Part of a small language model's weights.
Size: width 128, MLP 320 SwiGLU, vocabulary 4096, 1.9M parameters.
Architecture: rotary positions, biases on query, key and value.
Training: 127M tokens, 3864 steps.
Each number is 128 + 32 x the weight over its row's rms, rounded and kept within 0 to 255. Layers, rows and columns count from 0. The size above them is the row's rms in percent of the matrix's.

# layer 2 MLP down (transposed), 320x128, rms 0.169, rows 275-309, columns 0-63
size [100 105 103  99 106 101 102 107 107  85  95 104  99 110  89 106  93 105 111 106  97  98 109 106  95 101  91 112 100 108 103 103 108  81  90]
[[144 105 127 101  65 135 151 162 196 141 110  96 127  97 152 136 168 107  87 127 166 147  57 107 116 114 147 139 105 149 136 113 151 126 154  93  78 138  69 116 112 162 137 126  88 174 101 162 131 162 175 116 145 152 115  82  77  77 128 157  96 153 141 149]
 [ 60  95 160 174  83 137 115 170 149 134 163 146 140 100 145 111 133  77  70 170 130 162 132  85 126 113  99 167  61 169  94  56 189 160 136  96 135  80 152  63 143 169 170 162 167 122 120 126  93 117 118 142 129 182 133  74 141 201  89 109 124 149 144 173]
 [166 174 147  93 156 107 172 157 140 135 138  35 168 130 166 129 172 120 116 164 150 125  80 165 114  80  92 117 151 134 160 116 142 110 145 134  94 145 122 118 100 142 145 136 141 161 191 209 183 141 168 172 121 123  79 132 142 140 149  24  99 116 126  85]
 [ 76 138  99 118  94 132 159 140 133 122 134  46 130 139 153 148 154 139 118 182 112 137 138 152 101 135  53 109 122 130 124 182 137 104 120 123 116 119 126 180 116 128 147 182 137  86 132 104 174 122  65 116  83 104 127 166 239  94 183 143 148 125 133 180]
 [ 66 158  95 141 116 124  83 141 208 150 125  86 147 149  97 155 157 177 148 117 123 149 124 128 192  82 122 144 104 167 109 130 124  99 137 167 160 133  64  96 143 140 124 132 162  80 145 176  93 109  86 130 135 152 142 138 145 109 124 127 118 121  78 118]
 [128 122  72 164 147 126 110 157 124 174 106 149  97  67 168  90  91 153 135 191 144 141  80   0 151 118 175 103 143 120 174 135 149 135 109 141 105 122 176 157  87 149 136  99  89  77 125 155 175 171 140  59 152 106 123  94 153 125 134 164  91  98 134 128]
 [131 118  96  74  49 140 168 139 167 169 128 131 135 148 151 143  83 197 129 111  89 116 156 170 177 160 111 146  81 124 112 133 111  68 157 133  97 194  68  91 121 107  90 129 142 124 192 135 130 122 118  96 174 149 128  94 167 153 124  94 137 122 134  89]
 [139 141 153 160 205 124 101 149 121 153 101 126 166 123 140  87 134  88 133 178 117 177  88 150 136  80 136  87 156 131 133 158 116 102  30 188 164  81 120 172 120 130 128  58  79 136 104 103 159 136 127 134 169 152  97 167 146 153 136 187  67 119  93  98]
 [ 91 132 168 125 190 100  99 183 182 103  95 128 163  52 154 122 142 126 152 117 167 126 150 165 128 142 150 127 115 192 109  97 102 160 123  99 141  90 137  98 140 102 129 177  99  96 146 140 175 107 100 183 136 117 175 151  36 165  93 138  71 111  72 121]
 [133  71 110 122 106 145 146 140  98  86 173 109 150 162  76 119 131  74 170 168 118  70 140 168  90  98 231 140 145 203  94 163 141 101 152 117 105 124 101 138 114 138 136 177 143 140 109 118 149 109 146 163 157 142 130 143 150 128 126 131 148 152 105 113]
 [139  86 147 186  98 115  87 127 161 131 134  85 111 136 104 134 114  69  92 130 151  89 115 169 152  88 138 133 179 118 118 106 103  65 134 109 124 102  94 151 166 166  61 127 136 121 100 162 109  90 155 168 134 163 130 127 126 145 133 136 137 123 116 154]
 [182 153  73 160  62 146 188 146 140  99 101 131 102 138 141 117 116 106 154 136 107 121 143 107 143 151 114  76 139 101  94 137 115 120 202 195 169 116  99 119  90 110 159 104 140  95 111 130  72 117  67  83 144 108 142 155 164 182 101 102 131  96 119 105]
 [ 97 100 151 115 112 139 126 135  69 115 140 112 184  58 130 168 114 113 111 157 195 125 112  93 210 116 136 191 145 111 100 202 135 126 164 141 176 160 175 107 103  85 117 170 124  68  89  66 144  88 121 139 103 186 119 122 163 140 153 199 102 135 103 180]
 [138 157 137 112 129  39 155 123 143 157 100 162  99 160  70 133  89 165 145  82 169 110 208 101 149 144 202 101 121 118 141  80 123 134  50 117 124 121  47 175 130 114 111  61 115 127 112 125 118 168 118  92 114 119 128 191 132 152 115 122 120 139  81 130]
 [138 147 158 117 204 111  99 102 117 114 130 167 189  83 115 126  83 148 109 117 108 198 115 109 170 100 128 132 162  50 182  49 154 138 110 105 149 156 162 103 122 125 101  89 123 116  92 146 141 205 163 130 143 127 123 106 124 141 133 105  94 149 111 196]
 [145 146 143 172 104 101 187  97 100 161 160 118 118 173 147 156 165 120 132 127 122 147 163 107 153 132 154 118  31 186 100 101 150 123 111 108 130  99 154 126 141  91 144 137 101 168 106 171 122 162 170 156 104 129 112 116  96 165 108 161 101 127 165 142]
 [153 106 167 126 132  87 130  76 123  94  85 111 119 164  84 102 138  74 134  91  90 102 132 212 143 160 169 111 136  92  98  95 115 118 146 105 156 143 130 128  90 118 133 105 123 119 111  96 126  70 124 192  90 148 153 119 119  99 107  99  95 148 140 143]
 [102 101 225 190 164 135 144 170 132  96 123 119 137 129 116 154 128 160 129 133 139 143 121 116 103 104 168 154 110  96  55  91 106  91 166 111 127 127 122 129 111 149 152 147  55 140 107 127 138 165 149 129 131 171 165 101 104 127 175  85 105 101 154 139]
 [128 133 118 152 163  97 160 116 121  70  92 197 137  94 142  89 164 155 160 168 166 172 175  81 147 143  43 118 121  97 161 132 161 152 191 115 154 107 132 131 121 132 157 139 117 147  85 152 135 174 113 151 118  87 176 123 114 111 162 179  76 128 166 159]
 [139 121 124 134 152 139 117 147 101 132 131  80 143 187 114  99  64 147 187  88 126 117 145 102 144 116 108 182 105 128 150 131 149 155 155  97  91 138 188 146 143 129 105  84  89 115  98  89 150 177 127  98 125 135 160 116 168 121 119 145 114 148 182 113]
 [ 99 141 120 123 146 139 151  69 104  83 148 103 138 128  96 135 121 143 115 109 117 151 153 163 153 117 199  96 187 145 171  77 104  96 100 147 133 166 100 123  90 133 140 142 103 107 118 162 157 135  96 137 100  88 146 107 133 107 103 139 169 147  32 169]
 [136 159 162  97 127 131 103 145 144 105 145 141 128 135 150 107 118 146 202 103  67  94 107  52 109 136 107 122 133 118 152 194 137 123 188 135 127  95 138 110 155 136 156 115 173  87 120 110  97 151 148 143 123 126 167 104  61  93  91  77 137 179  84 106]
 [ 78 130 160  91 159 169  61  83 123 100 146 137 180 173 143 100 152  94 145  98 138  92 107 154  67 145 126 130 114 131 124 120  90 181  67  98 106 171 132 109 136 125 158 118 136 197 144 137 188 119  83 129  95 137 188 171  41 101 132  93 177 159 133 138]
 [147 161 164 115 125 112  72 106 119  94 150 105 107 106 142 155 118 102 121 139 173 117 148 167 127 138  97 130  98 103 148 170 119 133 143 120 166 118 132 125 156 102 135 128 173 106 167 144 147  99 166 186  86  88 160 192  46 144  57 106 116 143  78  50]
 [159 219 127 117 179 167 128  81 119 162 124 127 118 155 107 146 120 143 131 115 117  90 167  10 143 106 146  89 140 103  95 170  79 126 137 126  80 104 157 136 164  76  94 114 127 110 136 170 154 110 101 115 103  92 175 109 108 129 129 108 134 146  89 136]
 [132  90 140 123 170 167 152 152 106 152  69  99 180  86 136 139 118 122 177 191 161  71 115 181 122 149 124 125 108 114 163 126 118 116 119 161 155  89 168 104 122  18 123 150 154  48 146 146 146 107 199  71 172 131 129 124 208 147  93 139 100 104 145  45]
 [145 121 151 131 144 145 125  89 119 161 153 174 112 108 175 124 103 154 142  95 129 166 111 202 111  91 108  91 113 129 191 147 153 141  42 104 166 136 158 116 147 122 141 126  88 139 111 112 157 135 120  96 178 137 103 139 181 146 208  94 108 118 194 165]
 [121 133 127 128 151 144  74 160 155 148 142 155 142 165 148  88 142 132 215 110 124 160  37 136 125 143  87  97 128 222 117 111 133 137 150 110 163 142 132 161  63 109 121 158 129 119 135 155 111 168  78  95 188 119 141 113 177 130 122 182 102 128  81  84]
 [146 145  92 150 134 119 194  98 155 171 154 174 161 177 124  76 101 185  99 110  97 115 188 146 141  82 132 111  39 123  99 124  74 102 108 104 111 159  72 117 174 154 138 195  79 152 140 148 171 184 135  81 122  97 120  85 153 124 169  53 141 119 169 162]
 [168 155 197 130  99  87 129 165 202 142 122 169 103 187 161 158 135  98 123 134 107 129 129  94 167 140  88  85 151 148 109  97 118 146 102  83 151 134 172  89 168  92 197 134 108  87 117 106 103 170 142 107 143 157 108 110 134 136 103 139 187 160 133 126]
 [117  90 138  92 140  71 107 134 123 184 140 115  77 105 150 187 122 120 105 115  83 155 112  83 110 100 122  97 158 110 110 126 101 134 138 175 123 145  80 120 130 100 131  59 102 163  90 159 124 139 193  91  90 197 124 164 118 169 132  54 102 128 122 129]
 [168 125 104 109  89  65 102 137 147 106 135 113 171 117 139  93 103 158 165 161 128 193 139 177 126 188 142 132 155 136 102  81 128 172 106 132  81 134 118 152 107 151 128  88 163 129 137 122 178 106 143  83 146 156  89 174 116 133 176 152 180  99 132 155]
 [137 138 195 129 179  99  96 141 132 107 121 130 134 149 108 108 184  75 106 160 134 136 142 141 193 176 130 111  88  95  83 102 173 110 117 102 100 120 106 135 160 172 111 145 147 169 154 126 141 134  99 150 145  91 122 176  67 153 117  66 127 137 169  91]
 [100 123 125 147 125 126 187 159  89 156  94 112  79  92 108 107 121 136 149  98 107 170  79   9 141 139 207 106  91 105 147 161 118 162  77 129 116  86 108 120 129 110 162 164 141  78 127 105 168 123 141 113 109 145 160 147  75 122  84 164  92 134  60 112]
 [110 133 195 136 103 133 103 148  79  89  88 156 113 145 161 121 123 140 140  95 140 172 154 255 123 145 170 111 176 143  89  53  91 184 163 107 165 141 111 171 115  98 169 116 134 153 129 149 139 138  68 144 119 182 143 146 149 160 109 135 169 142 147 133]]
# layer 2 MLP gate, 320x128, rms 0.148, rows 276-310, columns 0-63
size [107 101 113 106  89 120 104 107  80  80 112  97 110  81 110  82  96 103 107 103  98 107 124  96 105  83 112 100 111 106 111 103  84  90 111]
[[111 113 151 200 165 105 101 133 135 115 147 128 148 127 152 117 131 156 146  98  96 243  72 161 136 164  91 138  73  94 143 122 144 207 113  81 177 145 116 133  69 126 130 206 115 159 147 122 137  74 173 124 101 141 134 148 166  81 133  80 132 166 130 116]
 [134 139  59 121 116 142 133 101  74 139 144  79 132 127  91 102 128 170 168 132 108  82 149 123 155  79 106 106 170 159  89 192 132 127 164 146  62 149 171 118 110 104 205 116 117 137  74 151 132 144 119 174 102 174 111 112 109 112 131 125  78  98 157 152]
 [109 113 170  79 103 136 128 138 117 134 109 146  89  92 126 144 136 140 156 123  96 116 161 177 106 187 204 145 122 149 153 127 154 130  73 167 105 119 111 172  92 130 191 114  85 163 127 162 132 171  77 132  89 120 105  39 109 110 183 154 105 112 141 117]
 [165 106 126 128 128 137 109 110 122 140  91 100 114  81 103 116 148 161  99 125 128 123 138  54  79 106 135 125 133 166 121  83 151 183 137 190 111 154 118 142 177 128 117 132 131 119 105 157 114 107 109 134 135 121 142 115 182 135 160 135 143 154 140 172]
 [128  77  71 116 124 143 108 187  64 111  71 125 125 101 179 162 125 119 120 132 148 138 154  83 150 120 143  85 113 139 127 133 100 114 105 126 170 130  70 118  94 122 167 105  62 163  80 161 191 119  94 152 113 115 143 138 144  92  43 188 125 141  90 115]
 [134  92 150 148 123 110  85 115 187 118  83 149 162 127 152  69  80 128 121 101 142 127 116 138 108 142 120  84 156  94 132 133 101 133 115 161 110 183 120 135 127 143 106  89 116 105 158  76 145 105 107 136 180 136 108 119 210  86 169  89 158 161 150 102]
 [131 141  47 141  91 111 142 146 125 109 104  72 192  74 177 139 109 149  77 128 107  88 130  99 116 136 156 162 128  81 144 100 103 142 148  92 109 165  95 137 109 126 127  92 165 150 148  83  81 120  96 125  47 161 129  52 131 140 164 136  68 118  66  97]
 [140 173 159 157 119  81 144 117 175 129 103 142 146  75 115 136  81 167 145  92 144 155 113 116 153 125 129  78  98 123 102 123 127 135  84 166 163  80 113 110 123 154 105  98  91 102 108 146 145 130 108 187 160  99 146  92 115 156 138 163 109  93  61 131]
 [ 76 162 149 124  73 122 169 132 151 131 139 173 116 163 162 161 146 198  73  86 104 126 119  57 165 179 107 105 134  87 207 101 173 135 152  89 140 155 120 160 144 149 110 134 102 113 143 112 142  87 164  99 129 169 120  88 119 104 157 133 128 154 107 139]
 [143 181  51 158 174  26 124  94 129 125  62 104 108 156 206 193 153 172 134 117 157  94 109 157  57 106 152 121 130 136 122 124  77 136 157 126 131 104 120  90 101 176 141 156 183 134 123  75 172  92 143 155  89 118 123 130 146 107  98 117 102  95  96 136]
 [106 120 187 100 148 138  96 112 118 138 106 105  54 121 144 106 121 115 113 145 138  91 110 152 156 117 122 135  75  93 131  71 180 121 112 118 107 106 153 137  73 162 126 194  73 145 159  77 145 110 182 154 152 153 114  80 139  77  87 222 115 124 125 123]
 [159 156 176 192 148 176 127 145 145 183 138 127 102  84 122 187 125 172 116 154 145 184 127 155 161 114 160 166 167 126  80 113 142 195 155 155 131 148 103 154 178  96 113 111 101 117  87 165 166 146 171 173 142 129 128 171 120 129 100 134 199 167 195 176]
 [176 171 125 133 112 180 149 122 193 180 120 163 117 175 142 128 155 152 153  70 153 121  99  91 152 141 150 144 111 167  60  58 104 121 106 110 168 102  92 116 151 175 127 105 150 133 135 128 109 110 165 113 107 167 131 103  69 145 108  86 116 105 146 173]
 [ 93  95 102 115  67 124 146 181 139 157 156  88  72 152 109 127 182  87 134  77  80  67 183 110 174 125 106 132 122 187 171 189  61 143 103 146 132 101  77 127 105  85 168  95 130 158 127 105 138 110 105  68  86 176  79 184  96  69 122 174 147 145 134  54]
 [108  73  90 110 170 180 141 151 153 132 139 138 106 131 117  66 149  87 165  90 125 109  98 144  82 149 123 135 166 100 129  96  70  95  97 159  98  79  83 120  84  91 104 130 143  92 118 190  99  65 156 136 104  96 116 146 119 162  75 159  65 115  60 102]
 [140 185  82  96 150 172  98 137 124 159 132 150  72 122 180 159 190 170 137 159 165  99  88  87 119 122 122  78 132 155 113 119 119 185 140  84 127 205 145 139 112  86 124 202 117 168 146 146 128 107 146  94 184  61 175 161 117 128  90 135 187 149 130 188]
 [ 95 142  85 161 128 149 102  98 139 163 117 145 123 175 122  79  68 129 123 163 173  87 125 118 141  78 172 109  94 142 177  42 153 129  98 143 199 177 132 109 121 131 168 170 123 120 144 145 123 172 148 125 146  87 120 161 176 156  67 122 149 128 152 156]
 [ 91 122  82 153 184 133 105  87 111 137 124 128 116 109 208 114  89  93 137 119 151 118  95 156 148 133 125 129 122 127  91 148 159 148 108 107 133  79 132 126  89 120 122 171 159 219 177 171 150 140 111 102 127  91 106 125 150 209 100  80 119 110 209 141]
 [107 178 109 139  91 170 181 138 105 142  98 117 106  90 135 159 151 137 179  79  90  91 162 157  63 138 138  74 115 124 100  79 112 143 149 126 137 119 156 135 123 105 134 130 100 188  86  46 140 228 132 129  96  95 142 116 131 194 142 104 139  93 165 144]
 [145 100 129  97  66 154  94 131 173 160  99 123 130 113 113 179 156 146  66  90 154 152 117 153 143 181 176 127  82 162 144 148 147 225  70 129 126 113 141 145 122 147 161  91 120  93 125 138 119 196  90 160  75 122  97 126 187  87 161 115 105 133 115  82]
 [162 107  79 124 129 180  93 112 106 199 124 145 116 138  87 135 123 171 132 131 175 130  83 145 146 135 141 140 174 193 191 158 171 158 101 161 161 183 112  96 119 125 139 149 133 119 117 114 153 121  93 153 136 100 134 137 123 181 119 107  80 112 146 148]
 [ 97 145 148 103  45 120 119 149 147 140 129  87 160  89 172 144 180 171  81 152 188 107 155 120 102 113 175 120  93 130  64 123 129 105  90 128  87 155 138 187 175 158 121 165 172 154 165 110 132 112 108 107  90 150 147 129 144 111  93 104 143  98 140 165]
 [ 70 124 150 178 165 172 172 112  89  95 119 155 133 161 115 102 110 143 124  90 157 116 115 163 109 169 205 124 137 126  69 139 105 103 168 103 171 116 119 102 227 116 134 153 104 168  95 138 103 105 107 117  85 138  84 113 156 167 190  93 159 174 114 143]
 [127 130 118 108 165 124 221 146 119 133 151 129 154 117 138 136 166 125 161 151 124 143  95 194 177 113 139 141 106 129 153 178  92 122 170 175 141 238  80  85 122 122  90  85 187  71 133 104 125 120  89 131 167 139  91 157 177 121 136 154 103 103 100 178]
 [ 89 111  99 112  46 153 134 147  92 148 125  90 107 174 195 164 110 121 137 191  86 166 155 125  91 126 170 148 100 112 105  71 132 146 130 155 131 117 107 172 100 131 165 107 113  90 139 199 149 126 179 110 146 174 137 135 164 172 154 124 103 151 131 122]
 [141 167 133 146  87 156 134 196 149 105 158 183 109  90 160  84 151 115 170 116 101 145 142 142 106 119 122  98  96 143 135 138 171 167 135 144 141  86 114 124 134 142 131 141  85 155  89 162 151 141 139 130 119 130 106 154 153 134 149 155  93 102 175 106]
 [164 173  74 170 104 118  99  75 102 144 147 114 133 133 174 148 103 117 185 100  77 160 138 203 127 151 125 124 115 103  73 140 172 127 127  96 152 120 145 132  90 108 123  99 169 121  90 115  95 126  88  89 118 141 131 137 191 143  77 110  71  98 104 125]
 [107 138 146 144 133 157 128 131 162 189 156 180  74 116 173 114  81 100 101 147 109 120  87 124 171  81 129 139 121 136 166 157 102 143 115  73 112 109 135 118 195 113 172 176  94 101 158 167 144  85 102 152  56  89 121 184 177 127 148 110 104 120 141 113]
 [ 94 125 144 105 140 184  57  83 120  96  86 142 167 111  78 155 160  99 148 134  81 161 119 149 125 163 176  99  74 145 115 107 131 136 154 136  96  90 141 117 117 164  64 156 135 209  93 126  90 100  98 149 120 122 191 165 139 130 166 110 110 142 115 137]
 [ 78 110 177 161 123 141 128  77 140 104 119 126 131 115 122  57 146 152 143 161 144 130 100 108 116 133 150  95  30 193 140  69  94 152 137 168 149 139 103 127 178  99 142 133 125 150 173 129 124 118 178 192 195 136 122 125 106 118 109 100 153 142 121 111]
 [ 79  73  85 175 140 161 141 141 145 150 131 137 106 109 102 158 166 157 106 129 176 105  60 163 211  75 167 174 146 151 151 106 144 185  98 141 172 120 120 121 170 140  90  83  92 157 108 112 108 135 140 147 144 186 135 147  94 144 105 173 188 139 131 110]
 [125 111 158 161 133 159 135 169 149  14 138 119 158 107  69 158 130 171 130 149 130 106 100  79 121  81 126  78 146  89  75 113  86 121 102 104 145 145  83 145 136 107 116 178  90 130 155  69 106 137 133  78  57 161 139  98 152 129 119 111  99 136 183 189]
 [158 166 133  91  90 132 142 150 167 104 118 140  77 123 127  92  72 142 158 162 169 174  79 134  66 176 100 177 174 168  90 136 126  91 167 106  96 117 142 174 114 141  80 136  94 117 173  93 151  93 126 126 181 135 112 141 106  92 109 146 153 118 158 126]
 [173 141 126 125 131  73 111 122  50 181 133 153  83 195 181 180 137 189 153  63 113 138 106 117  81 130 134 155 112 128 141  88  75 148 144 153  95  68 129 175 100  83 102 151  97  82 175 149  33 170 162 125 116 115 103  92 121 131  97 155 108 138 136 190]
 [144 112  99 104 156 131 111 101 150 159 107 126 171  92 145 216  94  78 124  81 140  70 158 170 129 143 158 167  72 128 162 104 173 111 127 127 193 159  92 132 111 126 131 158 121 146 125 121 112 149 142 100 122 147 115 131 163 172 124 136 105 190 157  69]]
# layer 2 MLP up, 320x128, rms 0.146, rows 276-310, columns 0-63
size [104  98  98 112 103 105 102 102  92  93 111 101 105  92 107  95 104 111 104  99  99  98 105  94 101  93 113 101 102 103 103 102  86  98 106]
[[113 172 137  87 128 177 159  96 101 114 103  94  91 104 105 153 117 150  79 138 149 120 117 118  83 158 144 186 158 140  88 121 109 110 107 125 119 130  80 130 152 183 156 124 138 142 104  89 148 109  73 112 140 156 104 133 118  75 102  54 153  87 134 171]
 [ 94 132 186  77 162 133 157 142 159 121  62 108 171 164 141 126 129 131 102  81 168 129  77 158  81 157 158  91 122 159 135 159 100 138 125 121 116 108 169 140  99 104 100 121 193 178 133 159 125 121 135  80 170 140 114 127 204 111  95 158 128 126 132 105]
 [ 93 147 107  93 137 148  99 130  83  61 163 147 145 131 140 158 169 204  88 125 174 133 135 121  82 140  96 145 153  89 187 148 161 178 155 134 169 119 136 152 156 159 130 143  87 137 128  91 137  86 153 127 182 122 149 177 161 177 113 104  97 155  86 168]
 [132  60  83 104 137 138 169 158 143 147 109 169  97 183 192 120 128 132 126 148 171 180 166  65  99 121 166 114 140  92 126  82 118 106 191 148 145 159  62 140  99 130 136 130 157 106 186 127 125 171 122 136  81 145  94 152 180 175 120 137 142  81 134  98]
 [124 118  51  78 130 149  99 153 132 154  61 118 128 132 155 174  88 200 143 159 138 127 113  87 149 144 166 130 120 102 113 150 157 157 106 138 178 151  97 147 169 150 115  50  89 111 120 128  76  88  99 114  90 108  89 141 103 108 142 166 119 153  94 118]
 [117  65 126 105 181 133 120 119  96 128 150 122  95 122 112 115 129 107 115 129 145 111 121 163  92 156 145  79 131 113 118 128 180 119 122 156  66 124 107  98  56 147 152 133 111 103 126 176 131 100 119 124 115 146 100 149 126 174 151 145 135 162 127 112]
 [143 140 157 152 123 130 109 106 125 138  61 129 175 113 204 131  74 122 116  89 132 153 149 119 104 128 143 109 131 144 191 121 144 108 122 149 142 173 102 120 136 119 141  72 106 105 168 138  99 126 136  89  87 177 115 127 128 131  82 227  30 110 151 115]
 [ 92 150 146 192 133 141  90 160 150 138  85 158 147 159 170 138 103 106 187 176 192 127 147 116  77  67 103 137 165 170 146 121 110 132  96  64 146  90 166 139 157  73 207  87 155 130 156 150 184 158 130 138 103 167 158 112 119 147 107 133 145  67 156  86]
 [ 88 140  81 155 194 153 156 113 131 185 123 131 192 102 137 144 116 118 190  88 123 151 141 147 113 106  97 141 113 113 105 141 130 149 101 134 127  73  94  71 206 129 200 117 140 179 100 113 150  97 154 117 163  87  98 144  61  90 139 158 152 134 124 119]
 [134  89 129 131  83 105 185 137 143 159 165 155  94 139  87 125 154 143 128 155 143 137 116 111 117 143  89 194 120  96 124 121 155 126 113  73 126 138  83 102 116 159 160 102  94 159  83 132 119 133 119 159 194 181  84  95  92 113  65  85 196 190 130 128]
 [136  94 204 137 138 141  43 100 151 183 109 139 177 125 171  81 147 136 151 127  94 175 104 103 156 149 128 152 143 179 117 166 109 118 117 111 173 134 128  92 171 129 117  82 123 170 104 191 156 164 106 105 111 105 144 135 128 106 160  51 150 107 144 122]
 [109 129 137 154 150 152 119 177  84 117 125 145 132 108 140 143  93 110 155 122 163 175  72 173 160 118 109 160 166 138 140 156 122 113 102  89 126 140 154 107 157  79 114 121 154  71 105  45 129 178 138 143 117 139 168 170 189  87  84  97 161  96 124 149]
 [104 109 139 128 115  88 101 125 122  45 139 160 111 123 142  70  68 208  87  90 151 156 104  90  93 149 127 111 151 135  93 156 171  85 157 107  84 192  86 209 131 144  78 156 129 141  87 109 140 121  85 192 113 127 138 110 126 173 111  95 116 143 139 154]
 [132  87 115 119  71  93 111 136 169 116 130 125  78 129 136 186 135 146 149 158 161  91 128 121 107 125 177  90  95 225 108 188  81  88 139 116  97 140 102 111 144 133 122 143 105 164  97 111  76 134  90 128 131 119 123 148 170 114 128 219 137 159 161  49]
 [133 125  78 125 119  92  92 141 160 143  90 183 120 117 125 132 148 121  96 162 130 166 115 137  65 111 169 188 100  81 219 101 151 137 114 120 168  90 108 108 134  96 102  99  98  75 146 182 131 148 140 115 107  86 173 151  61  80 101 140 129 161  94 103]
 [174 184 122 110 142 123 201 153 107  89 151 127 128 125  99 136  83 144 148 142  83 128 135 125  65 141 143 190 134 149 114 115 136 115 125 111 202  68  88  75  88 169 125 130 124  66 159 138 100 136  82 132 102 237 128  64 153 110 117 103 128 116 153  80]
 [115 114 196 150 193  89 127 124 140 110 151  79 127 128 112 124 140 124 144 167 117  99 105  99 164 156 146 173 134  87  28 129 158 112 131  87  64 110 166 120 149 100  95 178  94 163  87 155 153 164 150 141 165 174 147 126 150 108 129 120 158 127 118 160]
 [ 93  95 155 128 124 121 118 122 123 133 118 172 160 156 154  75  82 148 140  33 125 133 100 141 156 167  97 139  73 101 145 118 113 147 140  68 138 103 111 106 140 150 166 171  85 142 162 123 127 135  84 119 134  79  45 160 119 164 157 140 153 112 220 121]
 [203 122 136  78 175 133 151  75 132 182 144 188 119 149 104 131 128 123 193  54 114 127 133 114 143 111 163 139 149  78 116 163 159 133 114 131 144  88 125 147  19 156  67 147 141 140 138  77 133 127  87  92 158  72 103 157 138 142 133  82 120 106 136 138]
 [134 122 138 113 133 124 135 162 153 104  98 140 116 116 126 136 142 124  88  90 171 130 107 103 180 160  99 151 145  87 149 119 191 138 164 183  94 149 138 121 144  79 110  87  48 180  99 133 124 121 124  84 117 149 108  46 108 110 111 133 137 104  69 175]
 [125 156 113 117  64 143 101 137 177 115 133 128 147 170 114 131 122 119 103 126 198  64  98  93  98 164 174 121 112 119 186 143  80 158 155  69 133 123 121  62 163  94  66 108 139 126 148 157  87 111  70 157 109  90 185 129 109 112 133 116  57 176 109 133]
 [142 188 118 130 189 112 145 136 121 164 181 123  88 168 103 157  67 148 125 148 184 141  48 128 116 100 133 148 103  98 110 144  86  95 124 158 185 158 148 115  73 124 117 135 106 126 106 134 142 112  75 117 119 156  83 106  64 143 132 167 133 131 110  86]
 [148 187 119  94  78  63 150 127 174 124  85  92 157 102 151 120 129 135 138 130 120 132  94  97 155 159 166 156  98 138 129 137 129  95 185 137  21 133 114  84  80 124 159 109 128  94 174  96 162 112 132 140 135 154  91 164 110 102 114  66 125 136 110 116]
 [145  98 135  97 150 147 106 167 123 200  84  60 148 167  81 159 169 130 152 161 175 149 178 176 156 153 130 143 159 189 175 125  90 118 151 118 162 142  84 150 158  96 117 113 194 132 136 116  55  66  96 159 181 130 177 146 132 130 156 137 122 104 141 112]
 [100 126 112 110  87 176 130  78 105 116 142  93 105  98 112 216  84 124 101 200 101  96 111 160  38 110 177 136 123 117 127 137 122 138 120  91 137  91 173  92 102  79  98 134 108 112 133 164 113 113 159  93  99 172 139  88 158 123 143 121 169 112 169 132]
 [ 74 100 106 105 108 120 104 110 164 120 158  90 109  82 157 139 163 108 128 165 191 135 114 127 127 117  75 182 125 175 125 106 114 148  44 169 118  74  96 174 157 188 146  99 146 170 144 145 106 139 163 136 139 157  97 124 125 148  66 109 132 120 118 111]
 [ 62 103 143 151 114 113 212 153 160 131 138 119 146 154 133 151 129 113 110 104 167 109 173 100 138  72 145  89 118 147 137 140 127 139 144 130  78 113 140 105 156 140 107  81 173 153  79 138 101 129 120 128  66 126 148 160 143 138 124  95 134  41 171 132]
 [111 116 129 117 159  98 125 161 107 159 112 165 159 137 126 119 196  64 116 160 147 161  97 128 137 124 109 196 106 192 124 174 112 105 147 160 129 102 129  96 150 123 120 156 169 121 172 113 139 116 110 143  79  98 115 145 185 182 111  89  92 192  82 135]
 [133  78 210 140 112  90 131 116 102 171  92 139 155  87 140 114 192 114 127  85 133 123 132 134 130  99 125 126 135 122 103 153 145 145 155  58 150 138 104 155 103 176 160 123 175 110 127 191  96 138 103 130 107 124 159 156 138 102 107 123 115 183 119 174]
 [133 132 150 112  87 106  97 146 154 130 161 105 119 119  78  82  96  98 186 107 147 114 190 122 177 155 102 106 167 135 112 102 142 113 129 131 132 145 133  98 154  48 122 126  66 123 143 128 134 132 164 140 129 163 151  93 190 167  59  70 117 112 153 213]
 [149 223 125  45  99 154  89 148 146 159 149 136 152  86 154 130 133 155 114 130 131 175 163 103 123 176 169 130 131 113 152  95 133 123 193  83 136 129 164 112 109 110 128 182  85  77 132 101 121 180 142 151 110  95 151 102 133 129 150 113 151  81  64 164]
 [120 106 160 132 101 111 125 133 105 131 155 193 123  99 142  89 175 118 160  95 129  71 106 149  96 129 162 162 152 128 102 116  98 117 187 182 149 160 103 101 152 163 116 139 133  84 147 166 118 102 136 117 130 156 110 146 130 116 108 109 128  70 137 128]
 [112 100 107  77 125 132 160  99 122  77  89 120 131 161  95 130 106 117 155 115 103 106 147 170 130 161  96 165 143 107 160 107  79 123 182  77  94 106  94 199 105 120 143 124 146 135 113  97 177  82 101 132  99 152 135 160 151 122 118 130 235 124 162 100]
 [ 62 104 165 142  74 140  72 142 163 102 126 114 176 145 124  95 170 146  78 146 112 126 150 172 148 163 153 104 156  95  66 167 163 132 155 114  55 195 121 105 125 184 123  99 127 117  86 140 145 101 141 168 112 169 128 183 133 150 114  98 138  97  99  81]
 [147 106  80 201  92 129 137 119 141 147 145  72 156 168 164  64 100 162 124 143 131 165 138 159 160 161 107 104 168 113 136 141 144 153 133 168 109 125  98 141  79  92 164 106  85 126 170 132 116 126 123  52 169 121 123 114 108 165 141 139 165 107 170 166]]